{"activation": "swiglu", "init_std_o": 0.00901, "optimizer": "muon", "train_tokens": 89130000}
Each number is 500 + 40 x the weight over the matrix's rms, rounded and kept within 0 to 999. Layers, rows and columns count from 0. Numbers have three digits each.

# up: layer 3 MLP up, 320x128, rms 0.0645, rows 307-319, columns 0-63
# down: layer 3 MLP down (transposed), 320x128, rms 0.0537, rows 307-319, columns 0-63
# gate: layer 3 MLP gate, 320x128, rms 0.066, rows 308-319, columns 0-63
up307:519513527557499508518417506460501473437408551486485529449534424564560541461580480454577446551498485497539473507502516527493468510531462581462495450516480541443504526502489485456484513533535533
down307:540453477526537526530487572514486445508515512552571484455604506520485537481500443492554511546497477469497520428505452517559519489559529488427480439504499542452524563522448432508592460482451465
gate308:547579502442495480434555456525521427413492551471499475504490446467507420521556466533524451484454487506512511558539557525561518488450495562505458515449462545452434474491597523463562471484530534
up308:517489499545502568501523540475480585510509453458461473495497505514517535477548556485483591470537437483533438416433471502467480486512440456548495502600529493537550562533466505522426462475482441
down308:512444465477455534544558477529497493517522446461476501430445489557511514482506485475427544492486504521475425482486515504535365484544564451486504449522469466520439442471430498522522505563518540
gate309:540492417474506460488465491549508552487498495532577479542439450516522485537499512500491481459496413510485559523502462511464526508450569439512513480480461477502463545550457499483552533507493492
up309:500467489467475490475434479482554469455483548478447548532486533515439479550475515528510511496459526478526505403538518526586473495511471560514499500475500491469574435509532477447423490502529514
down309:500590502545488465497511516475442472490543528579495484486537505482509510507447522562510491504525541471481473538572537489479532534491450484453473486509464515497435502518524521574584530508499445
gate310:486538473509542460596534474506510568594481511476468502445471523569500593436490506491482510455569438514447497485516533513473419535553497509534475565485548508435451555467510497568514380594443529
up310:406406624552573527412505565455510581516454454629475474473469511522479509533475479510475443539482453536513396570588523507540601516430460522512532512566475461521373454410525461511588532468516454
down310:531460568555588430546548542454514483401453500452462483428485624628464527537518480514533536406415546530550466539538552513452469463460469561474575503478494491537499539502511521544529467516462483
gate311:505484597521518547557439533432465552522485512560474514552523548488543483493522465557485477476530515518521443488537484528494529390503498537484474503432477562499478435509477528469437512499478570
up311:584534506559459507564453578549436515505503521500492427509474443535546471433524471518482520483496509500532529481566479535523515516512397541576597514511490469421489529530518490483500492516529551
down311:553517440499557489499417439414497517539571489548488465515492507473447517534463447546535509539484482524532497510469457486507483437448553569489498507423513500524473488425583444484494525460502479
gate312:484577473474582478440527549456508550573523506498520550470614474473449459569510474567560608484493540530425519531489557444566511515487556484523477456483588394536458508483523558500493522585477546
up312:529531535514524544516448407419450579460567497385452508518497461476481454460485472458474496533487423464550507478525455511529520404526482559475529565497487528528514531513454448402445479465531420
down312:514531452544523561598506466548498409542529532460498513500420558441554559458553499486516504496437483545472474553557518460462459550465485509473556466586537482510485489518492459478491466425574474
gate313:484465534439466449401539539430498563549569574445483416442528509457435463437483533524490521535474507551492435480591493459514521469513508548421475440443488556488487529540514530525510501476395549
up313:503483497510515542453485573461518527551508566424450404434570457486523444479499504448550560455412458474439471465598502500468389473496506502453502470461545497481553513550495534476467504517487496
down313:516493569485477509473405523539544520519531538491547583458564439440511477487507524559498531499524511536549539520518537592448497474549486431528495469475553538415502503479519514525409549506525432
gate314:472461574429606472516500552479606485416463477520512499519475557591436471464534485557441567532593508505429495521434432438488511567533490507457526455439521499430514547516528507523535494544493474
up314:486495431470507515576427474451429461482558469495454588502466503468544488465513516444429536503467540427537464505466569507509531631511501455536514556456457517539436489508473489591442488460451556
down314:452497511471492479494493529458412466508489510490504582441533498541514539492488490497486494583528538456468474525472534549469460504552509467509516550509459501513557499520536526471448569458504575
gate315:474622517585475527503541537480447537441526448516480498521499483428422476500550491520476522549457537447453515543558535492489560501499536448521510577464458458559533468581472426539492529488412527
up315:478476437546485467542502510537443609482521472506557535527547521485501473426515517464488502531498437473524498566555561384543512520487513418451469509455523426538541485523523493531481503514527480
down315:465380465437549517541460532471557455511553487494436463530469558579596524498471469527485496474577524595540473490564564515464475461494506534575481495516497485464486553438502523520533475451579491
gate316:482483494536495485488535525495517535473494495463562456473577522468496465543537448512476485474580560490437538569482563511565508510547563479453522537540496447467481476443448544517472486500454448
up316:505488528511574588510443462526535438564499512464454484526459538512541536466490539420517483509570539514414541411484521557498554524491534504538503534421541582509489463500508467528516472466442553
down316:564509459469537514501528543484479442489534474526528442504519552463494537521543450455451491563575466536416483515477513493481466531498515533442431471484510498408423494531432476520526547495489453
gate317:498501485511545507526512464469513514498455450500519514476513502491519497469459494456541513491468543545513449519480498477488550496548476462542512394500523513489481518514473435520545486510451456
up317:417523494493458518492545498525518457531482484505539487512480495466457498468496538469536530498465487558488491440412471462460567521560440483508461484524465521468517503529454478483488509457472445
down317:522484527496484519507500471471528513499567477467502472456505512499439457494509475487488501494488551510480506406527472460481532500509471529486446522489504581507523532499492496538455538517473465
gate318:553451564510511518567507495453536388546430473474478522471436461512441492530528574501490501564444427522489462459433442459448544541565521429519520510489519416489532481544460500509571448404436514
up318:508462552516414447428551551541447425555459547486437489487507535478494508547505490451447460489419531503529445504486473491480519476500535457520520469614459521488473494498489540457550456454505544
down318:489521544504452484508421473460544442632420518520525485600459497404463575531449502527482462457520509549528455480478442489534456512530525528551516562581517470454480523552445492547513430571486479
gate319:473554489515483497510488556523492479521509496543578480506490441486452472538540487493534642476527443455485489499482454484528494492463472488481507482513442454482519454486480514458461515529539514
up319:447515476500489559451587553507535522553466547482463422538506512511548586453421468524535460517457516519498537455463510465475523509531533512502502586472431579502473445529535439544470509451435521
down319:536537487543495526448500562533457441529477474531584514472524472523490474465490520529503508481478524489464477458415521523489392532579526476576473446515537569547491490514484475592446505495489470